config = dict(
    tie_word_embeddings=False,
    parallel_block=False,
    max_steps=2949,
)
Each number is 50 + 15 x the weight over its row's rms, rounded and kept within 0 to 99. Layers, rows and columns count from 0. The size before them is the row's rms in percent of the matrix's.

# up: layer 4 MLP up, 768x256, rms 0.128, rows 636-660, columns 64-127
# down: layer 4 MLP down (transposed), 768x256, rms 0.121, rows 636-659, columns 64-127
up636 095:49 54 27 30 42 44 30 82 67 57 60 68 52 53 50 55 66 52 40 65 56 57 53 30 23 62 25 44 74 30 49 43 38 60 34 44 51 69 54 73 33 75 37 73 35 32 56 53 44 50 48 24 42 45 42 53 57 25 31 37 65 33 42 50
down636 099:58 80 46 59 65 52 50 47 33 98 61 42 21 53 70 19 50 71 26 60 43 56 62 56 57 14 44 63 53 78 27 56 65 33 45 65 51 53 44 36 79 55 42 52 45 54 59 44 54 67 60 33 44 74 49 41 80 44 25 30 52 32 50 77
up637 102:72 52 52 48 68 65 65 48 35 39 54 87 32 34 43 41 43 90 65 60 54 45 55 54 50 37 46 38 49 42 82 35 46 56 75 61 47 31 18 58 15 45 60 74 08 70 59 45 48 68 49 75 32 48 43 59 42 53 34 62 58 37 55 64
down637 104:29 44 46 32 57 23 39 73 34 42 45 48 39 17 51 53 53 36 47 76 61 54 45 36 44 33 44 66 53 57 31 64 26 36 33 39 68 01 52 71 71 39 57 36 39 33 38 21 66 67 45 47 42 61 77 54 52 57 73 48 32 24 60 65
up638 097:55 32 59 69 39 62 48 53 52 33 27 47 56 42 73 72 30 59 36 35 43 57 49 44 47 48 68 32 59 58 39 56 25 41 48 32 33 72 48 30 60 69 46 52 45 65 48 50 51 81 37 37 34 71 69 65 54 56 15 65 52 41 38 72
down638 103:64 58 34 58 58 64 38 39 44 57 63 72 49 49 51 68 39 19 45 75 36 67 47 48 73 67 58 62 28 43 39 51 45 71 43 28 61 51 65 63 82 56 35 71 53 37 49 56 52 67 47 56 50 41 70 52 49 55 74 51 69 51 40 63
up639 109:81 56 73 80 32 42 31 56 58 61 59 44 51 43 54 52 51 49 35 56 41 61 58 39 69 78 39 40 72 50 84 66 22 61 79 66 71 21 46 58 61 13 05 20 55 43 61 22 41 42 53 57 46 64 47 41 57 65 52 59 73 42 88 60
down639 099:70 39 71 59 64 30 47 71 48 54 61 46 52 53 55 75 68 41 56 35 70 61 62 29 30 66 81 65 27 65 44 86 39 45 46 26 51 55 47 57 42 25 74 55 46 46 14 54 54 57 51 53 53 45 69 36 57 37 44 65 32 43 19 47
up640 096:63 37 38 41 49 19 42 56 26 44 27 75 54 65 08 64 61 55 57 48 65 50 65 53 56 60 58 64 45 10 24 35 53 40 38 40 67 41 69 69 35 25 60 59 64 23 56 68 63 44 33 85 61 49 34 56 32 53 75 47 56 74 60 62
down640 105:80 57 77 49 48 55 71 47 65 46 73 58 49 31 27 60 34 13 58 62 48 63 37 36 48 53 70 46 66 87 42 45 52 43 23 75 42 59 53 57 66 51 48 36 43 40 45 57 16 28 43 77 34 49 24 44 34 33 53 41 55 46 66 40
up641 097:55 62 65 28 64 53 47 61 45 57 49 37 51 58 43 40 86 19 54 57 44 18 30 75 74 52 72 36 57 54 53 36 34 22 57 48 38 51 50 43 35 50 47 58 67 39 38 52 43 41 62 57 27 72 33 60 20 86 74 52 80 61 42 46
down641 101:60 55 48 49 15 55 35 28 19 52 20 51 46 71 54 57 78 76 69 56 34 38 53 62 30 82 72 60 36 45 52 43 25 37 68 42 38 55 38 22 53 28 40 73 39 50 41 44 26 33 42 55 39 41 50 66 49 42 25 80 39 64 61 13
up642 105:53 67 50 46 58 44 51 41 54 29 54 60 66 46 57 35 36 39 41 50 70 43 38 48 71 56 56 62 58 42 35 56 29 78 54 17 36 51 63 39 63 66 47 43 58 45 55 30 51 47 48 47 37 53 31 63 73 24 72 62 54 32 27 48
down642 103:47 35 29 53 47 69 54 45 77 68 54 32 51 61 53 42 73 61 41 52 42 32 56 58 73 63 42 52 47 61 55 85 50 79 67 56 84 53 42 40 49 12 51 88 63 53 52 47 92 40 56 32 44 64 56 58 39 34 68 50 55 74 35 74
up643 093:57 29 33 49 27 41 69 58 51 68 55 48 55 23 58 66 40 44 72 40 43 40 34 70 59 53 72 18 58 42 50 58 35 82 64 34 55 52 55 10 55 59 44 27 60 71 57 46 58 35 27 56 65 51 35 53 50 39 44 34 88 54 38 36
down643 091:57 57 29 54 54 66 61 55 42 53 65 53 36 77 42 43 52 67 19 61 30 19 54 50 58 44 37 79 56 63 48 56 49 64 48 36 61 82 47 61 61 40 56 69 37 51 52 36 72 34 42 54 59 68 63 48 21 62 54 36 62 39 52 42
up644 099:39 09 62 32 58 55 41 72 48 38 18 52 57 68 45 59 56 52 48 62 44 46 58 28 63 30 26 85 61 58 55 51 53 72 61 21 44 73 47 60 39 37 39 54 37 32 69 70 46 46 50 47 71 38 32 34 53 38 48 25 38 27 37 54
down644 095:70 73 56 64 33 67 46 51 48 68 70 51 63 41 50 28 63 39 69 45 47 33 46 53 49 61 52 69 67 44 53 44 29 45 53 30 70 68 54 60 48 75 65 35 43 67 42 44 55 46 44 47 28 52 36 55 43 70 52 50 38 75 46 14
up645 110:65 56 55 58 73 30 26 51 68 53 50 51 53 41 34 43 27 57 72 23 43 77 59 56 36 65 53 72 55 42 55 61 56 41 58 70 44 57 56 75 60 66 53 54 68 51 46 58 45 55 45 27 73 49 36 48 68 47 34 57 72 29 52 58
down645 093:39 66 71 42 56 61 46 28 42 55 55 76 48 52 37 44 52 59 53 36 57 28 53 43 91 55 25 56 34 68 69 62 44 40 00 41 32 39 55 61 48 34 48 54 32 76 47 64 63 63 41 51 54 41 44 71 62 37 50 45 57 43 63 50
up646 092:53 30 49 59 58 63 58 41 75 43 38 67 59 36 32 63 11 61 28 63 44 58 60 47 52 75 73 56 63 22 51 70 52 35 57 63 49 63 46 86 38 30 47 39 70 48 41 55 60 45 57 56 43 43 38 40 20 55 70 51 61 64 37 53
down646 097:68 51 86 35 30 54 48 66 64 50 54 26 54 65 31 13 34 40 75 38 53 47 50 46 46 37 58 77 52 47 42 22 48 47 66 35 64 22 75 20 43 61 49 88 37 70 35 42 57 31 56 42 44 69 60 46 74 13 43 59 25 44 42 49
up647 098:52 58 41 52 65 63 53 74 49 43 56 69 40 42 61 41 28 42 39 64 18 36 46 58 45 46 48 46 65 81 57 53 26 83 36 51 49 68 54 59 38 37 50 32 52 49 73 16 25 34 46 55 41 49 50 40 38 84 57 64 66 52 64 30
down647 099:73 60 36 35 67 19 44 43 57 76 60 83 39 66 76 21 34 34 33 50 61 62 37 76 59 29 41 61 40 59 44 45 59 63 62 44 66 55 45 39 33 36 54 70 50 42 44 72 81 65 50 38 69 68 53 49 41 53 65 51 55 41 54 32
up648 088:59 71 46 47 60 56 57 73 41 58 23 23 75 43 32 48 51 58 46 79 53 49 71 49 36 62 62 39 67 21 51 48 42 11 45 33 52 40 29 44 37 30 44 35 43 50 48 72 32 43 91 29 17 40 59 62 52 49 65 45 35 37 38 48
down648 093:45 53 56 64 52 55 40 42 22 64 76 41 59 34 18 26 39 35 52 50 27 84 33 43 28 51 27 45 55 43 80 68 45 38 54 28 39 81 69 75 59 53 61 65 27 37 53 44 59 75 34 67 48 53 39 52 37 39 58 32 37 64 51 69
up649 099:44 40 29 55 58 39 50 54 64 86 45 54 53 40 63 51 41 46 55 59 54 74 51 33 34 39 25 50 31 27 52 40 48 72 80 53 37 43 39 58 85 49 44 54 46 53 49 29 67 26 56 51 62 07 61 35 64 44 51 66 43 39 50 40
down649 086:56 21 47 72 42 63 48 55 59 36 61 71 57 69 61 67 49 60 66 47 48 59 62 56 64 55 56 46 60 66 66 65 41 50 25 44 49 80 63 48 72 58 46 48 52 44 27 83 67 62 45 71 62 60 62 45 66 08 51 49 53 40 48 54
up650 106:67 67 59 64 46 59 65 74 65 46 35 66 46 17 25 50 15 50 42 40 45 53 68 67 43 62 30 34 57 58 43 54 49 71 65 43 71 42 38 39 53 56 45 51 73 61 39 39 58 57 53 81 50 42 36 76 90 57 82 40 39 71 34 63
down650 102:60 70 67 78 34 36 48 82 65 28 47 63 63 55 38 32 24 66 40 43 56 69 58 79 54 57 32 44 37 45 26 47 65 35 62 69 48 45 62 58 53 46 43 73 74 51 54 28 55 28 63 38 47 68 73 49 68 59 52 54 27 63 37 62
up651 106:56 69 56 53 60 27 68 50 40 48 55 47 61 50 57 43 70 61 58 65 51 26 33 62 82 59 35 49 72 55 36 45 40 62 46 53 70 55 70 45 57 41 56 29 63 36 85 28 50 30 43 64 46 75 46 35 50 61 15 30 32 30 42 55
down651 094:49 49 45 70 33 52 44 41 58 30 41 35 53 40 54 72 56 47 17 64 38 75 69 58 28 34 37 48 54 55 42 44 47 30 44 46 51 93 46 41 47 37 46 45 45 72 36 54 36 34 72 68 25 27 41 44 52 44 44 43 77 55 71 49
up652 110:80 53 89 32 42 76 41 50 35 44 32 52 48 45 46 43 70 28 42 73 31 56 62 63 72 51 65 50 48 59 44 52 53 48 68 38 67 79 31 39 43 39 49 35 39 53 52 53 51 37 47 55 52 35 54 34 53 42 35 53 64 26 45 25
down652 099:27 49 10 61 76 45 28 43 56 39 56 57 50 44 78 32 34 57 56 45 54 38 58 32 53 24 31 42 78 32 18 59 37 61 30 59 46 33 47 44 53 33 43 57 49 56 25 45 53 36 56 59 51 72 35 74 48 36 57 52 54 71 55 54
up653 105:65 65 35 56 59 48 43 47 52 47 48 31 75 26 44 39 52 48 53 48 59 61 32 44 15 45 45 60 48 39 28 20 52 86 39 50 27 30 41 69 08 50 82 45 48 47 23 45 43 93 47 25 26 45 86 85 36 44 58 29 41 40 51 45
down653 100:32 37 23 35 56 39 64 55 47 45 30 55 80 76 26 70 55 79 65 37 56 44 28 32 41 35 60 32 66 54 45 62 47 57 63 43 38 47 66 45 37 34 53 36 55 34 71 61 60 31 38 55 62 25 45 52 67 64 58 43 54 50 87 55
up654 110:35 48 46 52 26 52 28 50 44 66 33 65 42 39 61 65 69 49 57 55 71 08 64 45 40 56 50 55 85 83 45 59 35 31 69 91 57 39 60 63 68 58 45 39 29 46 78 25 52 55 43 54 15 67 38 55 50 69 39 35 55 62 48 61
down654 100:26 52 62 40 42 25 44 42 73 59 76 71 27 92 51 57 65 61 26 61 39 32 58 49 36 68 80 68 49 49 70 40 33 30 67 46 64 60 50 53 31 52 72 30 49 56 26 32 61 48 52 63 47 60 46 57 63 72 66 58 67 54 50 44
up655 101:26 58 53 63 24 45 55 85 36 65 72 61 29 52 59 29 66 59 42 52 65 43 59 52 84 51 40 38 50 49 41 69 30 44 72 66 37 53 37 61 61 34 57 57 67 73 60 43 54 35 21 70 50 46 32 58 72 76 51 62 86 54 38 36
down655 099:67 30 51 42 49 61 57 23 29 53 54 56 68 67 43 55 61 23 37 40 32 24 41 42 49 51 57 27 28 52 42 46 28 18 03 52 34 48 69 54 79 26 58 56 49 73 40 60 37 61 69 48 55 51 41 47 46 38 23 46 29 47 76 40
up656 097:36 54 56 63 41 31 34 58 68 54 36 43 71 44 25 36 30 43 59 38 38 63 35 79 28 40 57 43 22 48 29 79 72 64 55 66 68 68 24 47 45 60 58 52 54 57 45 36 49 59 61 11 40 57 23 67 47 70 36 49 36 46 67 85
down656 097:39 37 34 40 36 65 57 52 65 48 37 53 46 40 28 61 47 35 52 43 62 42 86 36 68 39 66 50 56 45 35 40 45 60 43 07 68 48 58 58 64 46 41 31 50 57 44 51 41 38 35 34 65 45 38 32 57 51 63 61 50 48 42 39
up657 104:48 81 68 70 43 45 62 37 52 30 32 38 17 32 73 66 50 47 61 44 34 55 60 56 37 40 76 53 43 24 36 39 46 52 26 55 45 33 36 51 37 46 40 48 38 16 46 33 53 89 54 63 39 36 65 18 59 36 43 38 59 47 44 44
down657 114:19 56 78 49 47 62 62 54 83 33 42 42 41 60 37 35 46 55 44 51 26 34 64 50 66 53 61 83 53 53 51 40 54 39 53 48 45 79 29 43 43 45 21 36 47 63 41 43 46 71 56 47 52 61 49 45 43 17 81 37 63 65 34 46
up658 098:36 52 61 92 38 39 75 43 49 80 61 39 37 63 77 44 47 42 63 45 52 74 33 54 40 56 47 72 47 52 57 41 53 49 67 56 53 58 41 50 34 53 71 60 46 59 51 44 60 42 41 64 52 24 79 69 62 53 51 51 84 34 37 53
down658 088:66 36 35 30 57 60 31 18 48 48 40 59 74 45 39 62 78 79 71 38 46 52 59 62 50 42 65 26 50 46 55 77 50 61 56 46 58 49 46 74 54 55 51 37 61 53 48 44 50 63 68 49 39 71 23 36 46 45 33 70 24 47 38 50
up659 097:43 61 37 35 52 52 46 52 39 48 46 84 42 44 46 29 43 53 75 45 42 67 48 52 52 72 63 49 79 44 34 34 40 47 36 73 33 51 54 43 65 47 58 38 44 40 32 48 52 44 67 59 39 34 56 40 49 22 76 60 41 55 34 52
down659 095:51 32 68 59 17 32 45 39 49 70 43 38 68 35 74 58 49 60 26 28 55 43 62 26 38 25 70 24 50 80 64 58 51 45 70 39 51 39 43 37 30 54 62 44 42 65 45 32 56 53 43 51 70 56 33 52 39 58 48 58 47 35 60 60
up660 095:57 44 40 31 49 59 54 39 54 77 56 38 41 66 56 57 62 46 37 38 50 47 84 46 22 47 48 30 71 59 60 55 66 52 58 50 60 67 61 43 34 71 40 49 50 59 59 66 44 30 48 69 92 26 33 50 57 16 48 49 52 42 27 57